Part of a small language model's weights: 12 layers, no position embeddings.
Each number is 50 + 10 x the weight over its row's rms, rounded and kept within 0 to 99. Layers, rows and columns count from 0. The size before them is the row's rms in percent of the matrix's.

# up: layer 5 MLP up, 2048x512, rms 0.05, rows 1289-1341, columns 192-255
# down: layer 5 MLP down (transposed), 2048x512, rms 0.0453, rows 1289-1340, columns 192-255
up1289 095:51 34 55 42 40 65 55 66 52 58 56 59 47 55 45 34 44 58 52 56 43 58 43 45 51 49 48 50 42 49 51 44 46 46 53 50 66 52 43 68 59 48 52 46 49 56 39 60 50 66 54 47 76 51 50 50 71 64 52 44 58 49 42 30
down1289 097:39 54 58 47 60 60 58 40 48 39 63 33 51 28 53 49 55 40 40 50 49 40 48 59 41 31 42 46 60 49 58 45 47 68 45 50 49 49 62 47 43 54 40 57 45 69 56 61 36 50 34 65 43 50 44 50 47 45 48 44 49 54 59 49
up1290 114:53 48 41 39 46 49 53 54 59 55 30 63 33 55 34 54 55 39 50 65 47 60 40 71 27 53 39 33 57 58 51 50 46 47 67 61 64 30 66 34 43 48 57 57 45 41 59 54 46 54 46 33 27 44 79 42 51 56 35 59 63 34 56 51
down1290 115:41 49 51 50 51 40 44 46 46 32 49 42 46 50 40 45 49 45 33 64 56 61 46 67 16 56 49 42 66 50 34 67 47 42 58 48 44 49 47 56 56 49 38 73 67 51 54 63 41 58 46 47 54 49 57 81 37 62 64 71 57 47 51 60
up1291 100:54 60 40 51 73 47 58 70 51 63 42 55 33 67 44 54 54 56 51 40 44 45 62 41 49 51 47 40 53 55 53 41 32 56 62 63 59 47 62 45 38 58 43 47 51 45 43 22 47 68 68 39 47 51 55 53 50 38 54 41 50 23 71 32
down1291 107:46 40 61 66 51 44 42 56 45 77 40 44 65 70 53 46 54 60 56 72 47 51 59 52 36 48 79 62 40 40 52 43 53 47 55 53 52 50 48 48 30 46 60 49 51 52 65 58 48 34 60 46 56 37 31 41 38 65 35 47 56 37 42 55
up1292 103:51 60 43 51 45 59 08 59 48 54 42 50 55 51 79 50 42 58 53 62 55 42 37 62 41 46 44 35 57 54 55 55 39 45 38 51 56 58 58 43 44 70 66 40 50 60 63 56 32 45 54 50 58 36 43 50 38 48 50 40 59 61 44 43
down1292 099:43 54 47 50 59 52 59 52 49 50 63 46 62 60 46 38 42 65 49 66 51 63 50 64 64 43 54 48 50 53 66 47 40 54 55 42 53 50 60 49 49 55 50 40 54 57 63 55 51 48 61 41 54 55 54 43 67 54 44 59 37 67 39 49
up1293 098:47 56 69 53 65 65 56 39 62 54 51 32 47 49 50 54 45 36 52 34 51 50 70 47 41 53 35 44 41 48 47 41 43 60 45 54 78 46 44 50 39 37 63 55 41 63 52 49 45 50 62 38 40 47 41 43 46 52 40 58 59 27 40 47
down1293 087:64 27 49 52 51 53 57 60 42 30 48 64 46 50 48 53 49 54 66 37 54 52 47 48 51 48 63 45 54 58 39 48 53 49 52 41 55 39 54 57 55 55 50 39 33 50 47 56 47 51 32 48 60 38 47 48 42 28 50 48 49 76 42 51
up1294 093:59 50 40 47 52 47 38 35 54 57 45 24 57 57 59 50 49 47 56 39 54 40 43 56 45 48 53 48 49 56 53 53 56 50 54 38 52 50 54 65 56 37 46 63 43 38 59 40 45 42 34 48 51 45 56 49 63 50 52 47 35 49 45 48
down1294 088:45 60 41 71 58 59 51 56 39 29 42 60 56 53 57 44 43 49 53 48 34 55 60 42 54 42 48 62 35 33 48 49 49 42 55 51 68 39 50 32 52 56 58 38 59 50 35 50 43 62 71 46 55 55 43 43 57 27 58 64 51 44 66 43
up1295 090:50 49 45 38 53 38 59 43 69 54 43 24 57 61 45 58 33 57 52 47 42 53 46 40 45 59 49 50 44 56 75 56 47 50 62 60 61 59 59 74 49 53 50 50 62 48 43 43 35 52 44 30 46 56 52 53 49 57 37 28 55 40 67 60
down1295 083:63 49 49 60 46 39 50 50 40 60 73 65 58 66 46 68 51 75 48 56 45 56 59 33 51 45 46 31 48 58 47 37 51 49 57 39 20 45 34 48 58 58 48 63 56 51 67 48 57 46 38 35 57 39 52 37 49 68 61 35 54 50 54 40
up1296 107:68 47 44 58 49 36 39 54 64 55 47 39 48 57 51 48 51 50 65 60 42 49 47 41 56 52 63 52 43 61 60 46 57 43 47 42 42 42 44 61 55 68 44 39 42 42 40 56 56 54 24 45 45 36 52 35 61 48 54 47 56 46 46 48
down1296 107:44 39 35 59 42 63 45 38 46 78 43 66 47 65 48 55 47 43 52 54 53 80 57 35 50 59 59 50 47 51 60 52 67 52 68 51 32 63 51 52 49 68 41 45 57 41 54 43 29 45 61 31 53 48 65 44 69 39 60 55 46 45 63 57
up1297 095:62 58 53 50 42 54 56 43 65 53 39 59 34 52 36 50 48 49 60 44 45 55 54 62 55 70 44 30 54 56 39 47 26 41 49 38 40 37 50 73 33 41 72 27 54 40 43 51 42 37 61 57 58 25 48 30 48 47 60 64 54 45 48 42
down1297 092:43 64 37 51 32 44 44 35 59 55 45 42 55 57 51 68 39 48 51 48 47 65 50 49 47 55 40 62 49 47 69 46 56 69 42 54 62 50 44 45 52 50 48 55 51 49 42 55 48 42 43 43 58 64 49 51 57 65 48 43 57 63 61 42
up1298 105:59 55 37 55 44 65 43 44 55 58 65 52 55 47 56 57 33 57 49 43 45 40 28 51 53 42 63 49 48 55 29 69 54 45 42 30 51 48 62 74 55 43 51 43 45 42 40 65 43 47 39 46 40 47 50 58 43 39 38 44 65 44 37 27
down1298 110:54 43 52 53 50 65 40 54 64 25 47 40 53 56 51 51 39 38 61 53 41 33 40 55 46 67 48 54 36 59 36 60 56 41 79 43 41 45 34 50 58 22 57 59 44 40 46 43 56 40 59 51 31 60 45 62 53 48 43 63 46 53 51 31
up1299 101:62 59 50 38 40 54 61 60 46 57 42 56 52 54 60 58 59 72 68 39 55 61 63 58 47 35 70 48 67 61 51 72 55 41 54 34 44 42 42 47 47 43 36 27 57 59 51 46 53 42 58 38 45 33 36 42 56 48 46 42 49 50 53 52
down1299 110:32 42 55 72 58 48 39 54 54 29 76 51 43 45 59 56 41 34 50 67 40 35 30 42 41 68 56 34 43 50 34 32 37 57 57 51 53 57 60 54 45 60 61 48 31 63 40 62 51 54 41 78 44 63 53 56 47 51 57 70 68 64 52 67
up1300 103:55 51 58 50 52 30 44 64 53 59 67 49 41 43 56 46 39 48 54 53 00 62 53 48 49 44 54 51 46 56 52 54 47 49 26 41 56 68 60 45 49 61 65 41 27 51 47 53 54 53 34 58 59 36 53 68 56 38 47 56 59 44 46 39
down1300 097:66 24 55 33 52 47 37 44 40 80 62 51 46 54 46 50 41 57 64 38 48 68 45 61 51 55 42 57 49 56 61 60 49 67 48 44 44 63 40 52 46 43 47 67 54 28 49 49 40 50 42 42 49 52 62 56 42 47 50 50 63 49 26 52
up1301 087:55 68 64 44 37 33 46 44 58 58 46 40 60 48 75 58 52 37 44 76 58 49 43 58 27 42 40 42 55 47 39 55 49 50 55 28 44 49 53 50 54 32 31 61 60 40 43 52 53 42 31 58 35 62 40 59 44 35 34 28 45 50 56 64
down1301 084:59 32 43 49 61 66 60 57 48 64 59 33 35 35 51 55 50 43 52 56 49 61 59 36 58 40 56 50 44 64 52 43 47 35 32 42 56 63 53 44 41 41 60 51 39 58 39 40 67 58 47 50 68 47 65 54 60 74 56 58 65 54 79 56
up1302 102:59 53 41 56 56 63 55 48 56 53 37 39 55 40 54 41 54 73 61 44 46 44 54 55 45 56 48 28 62 46 45 51 28 47 41 31 48 44 51 61 29 50 54 58 50 53 50 53 47 47 65 44 47 50 51 38 48 39 55 53 61 44 40 43
down1302 098:48 47 51 63 51 26 59 41 52 41 39 39 63 51 46 56 51 43 53 53 49 50 63 54 47 52 51 43 29 45 51 63 67 60 68 48 49 56 47 37 59 45 37 68 64 39 46 58 53 75 46 59 52 51 38 65 60 65 64 47 37 45 41 44
up1303 093:50 59 46 64 55 48 48 55 61 56 57 30 52 56 50 39 52 42 48 64 49 58 51 46 60 52 61 55 62 47 51 59 59 42 54 50 56 44 29 66 42 50 59 46 56 35 46 51 48 60 49 20 53 53 56 40 45 41 38 37 55 52 47 47
down1303 090:30 46 57 39 57 58 56 59 56 46 60 51 65 61 38 58 37 55 63 73 64 53 43 51 50 39 39 39 45 59 63 48 57 41 51 61 40 51 73 41 59 58 48 42 52 50 59 55 60 45 49 49 52 33 41 40 50 57 46 58 60 35 60 64
up1304 094:40 49 49 56 62 41 51 60 59 52 54 60 54 47 41 57 46 55 43 49 59 48 44 61 45 46 53 53 36 47 58 66 51 58 51 39 49 52 56 53 53 42 39 58 40 49 63 51 50 43 49 31 40 59 45 51 49 48 38 61 38 41 54 54
down1304 093:58 48 39 55 49 61 53 61 59 48 62 46 42 42 65 29 63 44 08 60 52 41 60 52 58 68 51 53 59 65 40 61 58 46 43 44 43 54 45 41 60 59 41 60 56 45 53 57 51 44 59 60 61 35 53 29 54 47 51 52 49 52 49 52
up1305 104:45 52 37 42 48 59 47 41 40 52 61 39 51 35 57 36 47 38 54 70 40 56 53 58 39 55 37 47 61 72 44 55 71 58 44 59 52 52 46 50 45 52 43 58 50 51 55 45 53 53 38 46 55 42 58 53 34 41 51 50 62 47 49 44
down1305 105:66 44 57 43 40 43 37 61 55 50 49 51 71 67 51 45 67 55 62 48 53 41 62 55 48 60 54 32 56 54 42 45 60 59 40 42 49 43 50 49 41 58 57 56 37 46 50 54 51 45 57 57 67 65 54 41 58 27 48 56 36 52 48 49
up1306 101:47 57 47 39 52 61 46 51 66 59 30 47 58 58 62 35 34 38 55 68 32 47 47 49 44 32 59 38 59 47 36 48 55 40 48 56 73 50 52 52 56 62 66 53 47 59 34 24 45 37 41 44 53 39 56 52 63 57 45 73 43 55 47 34
down1306 105:45 51 34 41 40 52 59 54 54 39 44 50 49 44 53 77 76 52 65 49 58 41 66 56 52 26 55 60 56 41 56 63 49 41 59 39 48 63 56 44 67 55 49 49 45 71 42 53 40 48 53 52 46 46 71 31 51 44 46 59 29 47 48 51
up1307 114:68 45 52 56 50 43 48 47 51 60 27 59 45 50 72 69 50 50 53 33 43 48 63 59 54 70 49 34 68 56 52 50 48 53 62 44 51 47 41 49 33 52 59 59 53 64 62 37 56 54 39 44 68 67 58 37 55 44 44 64 42 40 47 62
down1307 112:57 46 46 48 38 39 53 50 38 54 40 44 39 48 60 61 50 59 65 37 58 49 73 58 44 53 59 45 46 43 65 29 46 55 45 45 61 36 62 39 40 52 41 39 67 53 42 47 44 45 44 54 56 71 47 49 55 47 57 45 46 42 54 49
up1308 100:57 47 47 50 38 56 40 35 48 64 65 41 49 52 63 58 42 61 74 48 55 57 36 42 52 57 60 53 50 59 47 63 56 42 53 45 43 41 42 47 33 47 53 57 31 45 39 39 56 68 59 35 38 47 48 42 69 39 42 58 63 54 52 41
down1308 114:58 61 56 48 52 62 51 51 54 76 49 54 41 33 52 67 59 38 66 45 59 66 59 44 70 57 45 54 44 63 52 63 67 55 54 56 27 49 52 63 44 55 52 45 57 65 49 49 61 46 45 63 61 41 50 61 43 41 34 42 34 49 48 51
up1309 094:57 44 63 55 47 51 42 49 60 53 47 64 36 53 64 26 62 38 52 53 38 71 65 50 56 54 31 50 58 39 42 57 45 46 46 55 56 52 57 55 38 49 35 50 44 68 65 37 34 39 35 41 51 54 40 49 40 39 30 40 46 31 43 62
down1309 088:48 49 37 53 55 65 48 59 43 59 43 49 58 53 39 45 41 63 68 50 39 58 61 55 48 36 41 74 51 54 35 47 59 40 51 62 45 45 58 58 49 57 49 45 52 61 41 40 52 29 57 60 36 69 59 50 51 52 53 45 35 66 47 53
up1310 092:54 81 54 39 60 51 62 35 38 60 44 58 49 45 41 63 37 36 50 53 53 54 53 57 32 48 30 38 64 51 48 46 44 47 58 56 58 64 64 49 54 47 50 47 48 57 41 51 58 37 39 50 55 48 41 48 62 33 33 49 48 60 57 46
down1310 084:46 60 59 34 44 52 43 52 52 15 64 45 59 60 41 38 46 46 37 44 60 42 42 47 49 47 44 57 53 64 30 62 46 51 52 53 38 22 63 61 45 53 46 45 39 77 37 67 68 72 46 40 49 55 34 55 47 46 40 36 50 52 47 55
up1311 098:65 44 47 48 60 48 43 51 45 57 61 56 57 43 47 58 49 60 49 54 54 49 54 51 49 41 48 46 52 50 46 35 42 51 25 36 41 44 60 37 42 57 49 53 43 50 43 42 49 46 49 35 58 60 69 48 49 70 56 42 51 35 46 50
down1311 100:55 64 62 61 61 47 27 59 60 10 59 44 61 59 70 56 58 27 60 53 49 44 39 56 45 51 46 52 62 62 42 63 53 58 64 51 60 43 48 47 48 42 67 49 38 42 70 42 35 54 62 64 37 41 48 59 54 42 54 47 56 46 59 43
up1312 102:56 58 36 49 43 36 43 37 60 58 54 44 66 44 40 56 46 41 45 48 47 51 45 57 37 62 42 51 62 48 46 52 47 24 67 55 67 52 46 34 43 65 44 56 61 52 44 50 37 56 39 39 54 52 56 54 35 54 45 48 54 49 49 43
down1312 102:38 48 48 50 41 52 41 51 55 44 45 41 41 43 42 62 43 56 48 66 55 67 51 44 53 42 58 30 54 49 35 54 41 47 51 59 61 40 53 44 40 50 56 54 20 34 64 54 59 51 47 65 54 38 45 51 41 51 59 60 57 46 37 64
up1313 105:60 64 44 58 40 61 53 55 45 60 66 67 56 41 68 58 53 30 56 49 39 37 55 44 57 54 45 50 46 54 44 39 46 61 53 61 70 38 54 44 49 63 62 49 37 48 35 56 54 49 44 40 62 50 48 45 59 65 37 44 66 47 40 46
down1313 113:43 46 60 37 55 47 54 67 70 48 41 50 34 51 51 32 53 46 59 67 65 47 51 64 47 70 40 54 55 52 66 53 60 47 43 54 56 59 50 42 41 70 47 55 53 51 52 43 62 41 48 55 57 60 44 54 54 36 40 39 51 61 59 39
up1314 098:57 42 47 39 54 54 53 62 63 56 40 55 46 66 66 52 46 62 49 51 50 43 42 51 46 44 38 54 47 66 49 49 59 59 58 62 60 46 47 45 53 62 65 54 33 70 41 45 49 50 62 34 42 31 55 46 54 47 66 52 60 58 59 57
down1314 090:41 45 52 51 40 48 36 56 39 59 56 59 52 60 63 52 42 46 96 49 55 66 54 60 46 40 48 53 31 56 32 39 49 67 46 38 32 55 30 47 52 26 63 52 61 54 62 53 50 40 50 56 49 51 40 55 44 55 58 62 58 46 56 67
up1315 100:54 64 48 53 39 45 18 42 56 55 35 54 40 43 51 44 54 45 63 42 64 46 35 58 45 61 53 42 46 52 60 65 42 39 54 34 39 38 57 45 42 50 45 66 56 48 63 42 71 63 44 54 44 42 57 43 49 45 61 46 42 42 52 43
down1315 102:46 60 66 49 49 52 45 52 54 54 37 34 45 33 54 55 34 49 61 49 51 50 40 52 56 59 51 62 51 51 67 59 54 30 59 53 65 52 50 33 56 45 55 54 49 60 37 58 59 57 56 47 45 58 70 58 54 57 52 65 61 50 66 57
up1316 108:71 62 54 50 59 45 55 52 54 58 57 45 47 50 62 49 33 54 45 36 45 38 64 48 51 54 40 53 46 53 59 59 43 47 38 45 43 59 48 36 54 40 35 35 51 43 35 54 48 54 35 48 42 38 31 55 64 38 45 48 55 51 53 44
down1316 104:43 45 63 47 44 49 56 57 53 79 50 60 58 49 51 35 54 49 48 35 38 58 65 38 44 58 57 75 51 44 44 50 49 60 38 45 36 57 63 42 65 54 44 46 47 51 36 53 33 70 29 42 26 53 61 47 39 51 47 51 77 46 57 45
up1317 090:49 25 66 56 58 41 59 61 44 60 48 45 50 53 49 67 50 53 44 45 49 36 79 65 51 46 69 49 66 44 57 54 58 56 43 45 44 39 67 50 48 23 52 43 64 51 51 38 46 71 52 51 45 59 40 54 24 65 65 63 46 33 52 64
down1317 091:71 69 47 44 56 49 42 54 51 45 44 53 50 46 64 45 64 42 33 43 64 59 65 43 42 44 43 63 51 41 56 46 52 59 61 49 49 55 62 63 43 48 52 54 44 52 36 67 71 64 46 35 51 41 39 68 43 44 29 50 58 55 55 42
up1318 103:41 56 68 46 39 43 42 58 56 53 55 52 56 66 44 40 33 51 54 51 45 39 26 49 57 28 41 34 44 38 59 54 52 35 42 37 65 46 42 61 47 34 57 52 36 51 44 52 63 42 54 48 63 49 32 37 49 67 51 58 56 57 57 39
down1318 102:39 33 42 47 53 59 64 47 51 84 44 57 75 47 50 51 54 58 46 51 56 58 48 56 38 42 52 55 51 51 50 48 57 44 40 45 62 41 34 48 41 51 51 54 41 57 46 53 44 69 37 52 56 35 56 45 59 47 59 44 65 61 59 45
up1319 096:55 51 62 39 39 54 46 47 36 50 40 62 53 38 52 30 49 57 63 51 53 60 42 34 43 33 59 65 58 53 46 52 46 47 60 63 79 57 52 42 26 41 52 61 49 49 63 36 48 39 53 28 61 43 49 39 41 46 46 60 73 50 52 57
down1319 094:43 33 40 51 34 32 46 47 59 99 63 51 52 48 66 43 42 39 46 43 61 60 54 55 38 55 46 74 47 60 36 54 54 53 41 55 32 64 69 71 44 38 55 46 50 58 61 33 51 54 45 55 47 64 42 68 61 56 48 29 56 48 62 48
up1320 102:53 54 40 60 54 55 39 51 50 54 54 72 45 49 61 55 64 60 50 66 49 49 57 53 47 45 50 52 50 64 57 59 52 46 46 39 42 47 58 52 31 47 38 47 59 50 55 54 32 43 57 51 58 62 57 49 51 38 53 57 45 39 40 59
down1320 098:62 39 24 36 48 58 57 50 56 42 58 47 31 44 51 33 71 53 40 53 44 53 59 55 61 69 51 43 43 61 53 63 61 50 48 27 61 49 48 64 61 38 36 60 36 47 45 37 45 69 63 59 59 60 49 53 50 40 48 69 50 64 63 58
up1321 093:46 59 42 70 45 41 55 52 46 54 50 44 70 50 51 55 38 54 54 63 52 56 53 44 31 50 62 53 45 48 50 62 48 59 39 59 48 36 50 48 42 61 55 56 27 49 44 41 59 51 58 46 65 35 35 51 41 37 70 40 59 22 58 35
down1321 089:65 58 45 56 58 52 57 40 56 63 60 51 51 61 55 40 45 52 44 34 36 56 41 48 60 65 67 46 44 50 50 54 45 41 62 50 62 51 56 47 52 51 63 53 89 39 43 42 38 59 59 61 59 54 43 46 50 50 36 71 48 65 50 38
up1322 112:44 59 44 51 62 72 46 54 68 56 58 44 33 54 77 30 41 40 53 46 20 42 54 52 52 31 52 40 58 45 30 46 37 44 47 50 64 56 46 46 47 50 48 47 64 53 56 64 48 45 40 36 56 26 48 54 60 54 57 31 48 31 62 51
down1322 113:52 49 41 43 72 51 64 56 58 51 46 39 52 61 55 48 39 48 37 58 42 58 54 38 55 43 40 55 37 43 47 47 66 56 52 59 64 43 50 52 30 41 54 46 49 36 49 74 46 53 27 55 41 39 66 73 64 52 51 43 53 32 58 69
up1323 101:59 51 35 70 42 47 28 40 47 59 40 41 71 40 50 32 40 45 54 60 60 58 49 43 39 29 59 47 69 49 45 62 42 53 50 29 62 66 56 49 35 60 50 56 27 51 53 65 59 60 32 50 41 27 70 55 49 55 46 67 56 43 59 57
down1323 093:41 46 58 47 62 51 71 53 59 08 40 63 57 60 59 52 46 52 53 47 38 49 54 51 53 49 56 51 40 74 57 54 58 64 37 44 66 44 40 52 39 48 51 56 56 55 57 23 46 58 68 45 32 57 36 66 55 69 39 38 59 37 56 59
up1324 106:49 48 54 50 55 39 45 57 60 60 56 44 42 38 63 44 65 48 50 59 52 35 53 54 59 38 44 38 47 44 51 55 56 37 56 44 53 52 44 49 34 51 53 45 31 40 45 56 46 50 45 51 52 48 58 42 67 62 49 63 48 46 66 51
down1324 111:45 64 38 50 51 56 54 46 28 51 47 66 41 43 47 43 53 47 43 53 42 52 58 27 56 28 53 48 56 40 53 48 70 45 67 69 56 49 50 46 45 53 55 59 53 54 26 58 61 38 45 64 72 53 50 45 41 36 50 45 50 51 54 34
up1325 107:48 51 28 66 54 56 42 77 51 60 47 63 46 64 43 39 28 63 44 45 55 65 56 58 54 53 46 37 38 48 44 45 43 48 35 58 57 58 49 48 43 58 53 43 41 33 47 43 63 62 61 57 70 40 58 37 53 39 48 46 51 48 53 50
down1325 108:53 59 39 65 54 48 30 45 50 38 47 52 70 42 44 59 44 39 12 64 59 48 54 48 55 48 53 56 47 45 42 48 52 39 39 60 51 63 64 45 40 62 50 39 68 42 52 62 39 53 43 38 55 47 51 61 44 37 59 44 42 52 62 54
up1326 098:71 60 51 70 59 46 46 40 51 53 54 61 28 51 43 56 45 65 57 62 53 48 52 37 47 50 69 64 42 56 49 38 42 60 45 42 38 55 43 55 34 57 56 36 57 63 64 49 56 47 57 70 50 59 37 46 50 55 59 55 34 48 73 62
down1326 089:41 46 53 37 45 50 35 56 45 87 58 50 51 43 37 42 62 70 81 43 58 65 52 70 49 48 58 67 41 52 68 45 66 64 62 45 51 54 55 66 50 35 61 51 52 55 64 39 38 41 50 41 32 45 40 51 41 68 65 27 61 60 31 44
up1327 091:49 41 32 52 51 65 54 40 63 60 60 51 22 56 57 32 48 66 40 60 50 73 43 49 68 56 37 50 74 58 48 47 49 56 61 27 38 43 45 51 41 49 57 28 28 42 33 37 46 48 44 39 45 47 69 48 63 29 62 53 68 59 54 40
down1327 092:42 66 48 45 65 55 40 51 58 49 44 40 51 59 48 51 46 40 02 61 50 48 32 51 65 63 55 54 60 54 50 45 35 47 39 58 52 42 59 49 19 50 51 51 37 64 36 72 43 44 42 55 49 59 47 63 45 32 54 52 60 75 47 52
up1328 102:65 75 54 46 59 56 40 51 52 57 38 58 66 53 74 23 54 67 64 54 49 58 56 52 42 42 52 49 58 49 51 44 48 54 70 60 63 52 64 51 29 51 49 55 62 53 63 45 46 45 45 59 34 46 49 39 47 76 45 62 44 55 56 47
down1328 103:50 47 49 38 58 45 60 46 45 76 59 45 72 49 50 64 45 61 58 46 53 59 45 57 56 49 56 28 48 44 51 51 55 41 63 48 53 50 64 54 49 41 62 51 63 38 33 40 47 51 44 50 68 73 67 57 50 38 44 46 61 41 74 48
up1329 090:61 53 52 61 55 56 52 54 53 55 50 57 53 52 44 62 55 54 57 55 46 45 49 44 47 35 52 58 65 36 46 52 23 47 58 33 56 58 48 58 48 53 37 55 53 56 47 58 57 51 50 55 51 57 54 56 52 55 53 57 52 28 64 47
down1329 086:57 45 49 43 46 37 50 54 52 35 48 37 44 49 67 24 62 49 45 44 54 43 52 52 55 59 44 38 33 59 50 58 57 46 40 37 43 41 39 56 40 47 28 57 24 52 52 40 40 47 53 59 59 37 43 33 51 57 59 60 54 49 46 48
up1330 094:49 58 55 44 57 68 45 57 61 57 55 56 53 63 59 76 47 36 53 50 50 49 49 59 44 42 52 57 40 66 52 80 57 59 62 45 46 50 35 46 50 30 41 54 36 38 66 69 38 55 51 49 58 49 48 60 35 59 54 43 49 54 58 46
down1330 095:70 41 53 59 58 42 53 43 45 46 37 23 40 47 41 35 51 42 80 45 53 52 68 48 48 37 47 36 59 40 76 35 42 38 39 45 54 49 68 51 44 49 69 52 45 40 34 45 67 50 52 45 42 46 52 31 47 44 45 55 58 56 39 51
up1331 096:38 36 46 55 37 55 32 53 59 55 74 56 41 58 55 66 52 46 58 52 56 57 47 36 52 46 51 62 41 51 54 51 50 42 56 38 40 40 35 50 47 42 55 51 61 51 34 46 36 43 44 39 47 57 56 61 55 39 53 45 45 55 65 47
down1331 096:54 54 61 37 27 54 65 53 56 42 47 44 37 50 53 44 49 47 50 52 43 60 32 43 39 65 55 34 51 51 51 56 39 57 69 49 54 63 45 44 64 54 49 42 50 42 42 50 43 51 51 65 52 46 50 58 68 50 75 38 31 48 47 44
up1332 103:57 50 47 65 54 51 51 49 27 53 47 55 51 54 56 49 48 55 41 60 35 42 60 62 45 41 52 42 49 42 42 43 40 42 48 54 57 63 53 52 50 55 38 48 49 50 60 52 46 39 47 45 55 54 43 44 46 57 44 57 49 52 46 46
down1332 099:39 54 57 56 43 61 29 47 54 19 45 57 44 55 55 39 61 53 58 59 56 41 46 39 61 50 49 33 51 57 33 51 43 59 55 48 66 55 47 50 50 46 29 55 43 59 50 63 39 43 33 55 49 53 49 64 53 44 29 57 28 67 64 42
up1333 124:64 57 46 72 28 42 40 61 44 56 55 48 48 40 53 47 55 41 63 59 60 35 33 31 38 55 42 56 51 40 40 60 44 44 53 33 40 57 39 53 58 65 48 56 53 46 51 45 63 64 45 49 51 43 57 53 38 47 51 58 40 57 58 55
down1333 129:50 62 38 36 48 31 40 49 50 28 61 43 39 28 40 44 56 54 55 60 62 53 29 37 43 51 45 56 64 54 43 66 52 36 65 45 57 63 61 47 49 62 44 67 59 62 52 71 60 50 48 25 66 47 48 49 38 51 47 44 48 46 41 57
up1334 105:49 56 56 55 37 52 63 47 56 57 43 28 57 31 46 36 41 37 52 61 36 43 55 59 54 47 60 50 57 52 49 44 37 45 38 49 49 63 51 60 40 42 50 31 50 45 46 51 61 48 51 39 57 43 44 48 54 64 59 37 72 38 74 50
down1334 112:57 63 53 65 49 58 61 45 58 64 40 52 44 36 60 43 52 42 64 48 52 50 60 57 40 36 44 77 52 34 54 40 46 33 56 39 45 37 62 54 43 33 49 53 57 39 47 55 57 45 41 40 51 52 45 56 49 31 58 57 41 64 65 45
up1335 096:52 76 58 67 41 62 40 62 59 55 67 50 44 55 56 54 44 29 56 45 46 45 52 52 56 57 41 57 49 44 57 51 49 53 27 54 59 35 27 50 46 48 41 35 48 46 61 55 45 78 47 30 45 47 52 63 51 57 52 43 37 45 66 32
down1335 094:44 39 41 45 46 58 64 41 46 11 30 44 54 46 40 48 37 44 63 58 45 26 58 54 58 24 43 44 51 34 49 53 52 62 57 33 40 34 58 35 54 66 44 51 63 45 37 43 41 56 46 68 35 46 57 58 33 44 44 41 61 55 43 56
up1336 101:74 60 55 43 56 46 38 48 44 51 70 62 36 58 45 51 49 38 60 44 29 36 57 41 57 46 62 63 47 44 68 37 25 41 15 31 53 63 54 50 57 53 64 38 42 47 39 45 56 53 66 48 66 39 46 70 41 36 49 50 49 54 37 48
down1336 102:61 29 60 35 40 40 45 62 54 82 64 55 42 36 48 48 54 47 83 51 55 59 52 58 37 62 37 60 53 55 64 50 53 69 68 33 58 43 44 45 52 35 37 53 72 42 59 52 30 38 48 54 36 53 56 46 58 57 63 47 56 46 41 41
up1337 107:47 61 48 48 48 58 46 45 45 61 37 44 47 52 48 47 36 56 51 62 39 53 57 52 47 50 45 43 62 30 57 60 42 23 34 55 44 44 49 72 48 31 42 57 52 55 61 58 43 40 49 45 57 53 57 46 50 55 39 59 62 50 40 38
down1337 115:29 43 44 59 59 44 36 53 47 53 59 37 50 50 50 48 51 35 72 54 56 53 45 56 59 49 69 48 43 45 47 59 35 67 36 72 50 54 43 68 60 37 52 53 67 69 59 47 50 40 50 41 53 50 44 72 53 49 37 47 59 52 43 58
up1338 101:59 69 50 43 58 52 44 60 48 54 53 57 59 62 61 54 39 46 58 41 62 53 33 51 51 63 58 56 65 59 43 67 55 50 51 30 37 40 52 44 44 52 42 47 40 57 44 44 38 36 58 41 42 48 55 55 54 33 47 60 55 65 46 37
down1338 099:52 45 45 49 38 53 59 49 58 34 65 48 58 53 68 60 45 25 38 66 45 49 49 58 57 61 47 51 42 48 59 38 48 54 59 46 38 44 43 47 48 60 65 41 50 50 72 40 44 48 52 55 41 40 46 39 43 50 44 50 75 48 34 39
up1339 100:59 61 45 80 42 52 29 40 54 52 52 52 66 43 54 47 48 53 50 59 46 36 57 60 45 44 52 21 56 27 47 59 48 57 56 58 57 57 52 49 34 47 48 56 39 47 38 54 41 49 52 47 52 45 38 38 46 51 57 47 52 45 57 46
down1339 100:48 77 58 40 52 42 43 34 41 47 56 56 48 57 57 57 59 45 61 56 58 31 51 44 52 50 55 50 35 57 62 55 43 45 56 48 30 53 38 49 53 55 79 46 61 60 31 45 54 65 75 36 44 49 47 47 61 47 59 37 51 55 42 41
up1340 103:63 41 50 71 56 56 43 53 42 56 50 60 40 79 49 41 54 47 52 45 51 46 33 48 48 55 44 70 61 49 47 50 59 43 48 48 73 46 47 48 48 45 37 47 55 44 51 34 41 47 52 52 46 46 39 60 53 48 43 58 45 42 42 44
down1340 094:64 50 42 43 69 48 52 57 35 22 65 59 44 42 73 55 45 63 53 48 43 51 41 49 58 63 39 47 28 71 56 57 52 46 55 44 64 56 44 53 62 54 66 52 46 56 47 48 71 48 70 36 44 60 49 63 46 45 43 49 44 37 53 42
up1341 101:46 56 38 41 43 59 50 55 52 63 27 59 39 50 34 68 48 41 47 56 45 49 53 52 36 50 33 39 82 49 31 53 50 54 58 52 61 52 45 41 48 52 44 59 45 46 52 48 69 63 44 28 39 43 80 45 46 45 34 60 52 54 56 58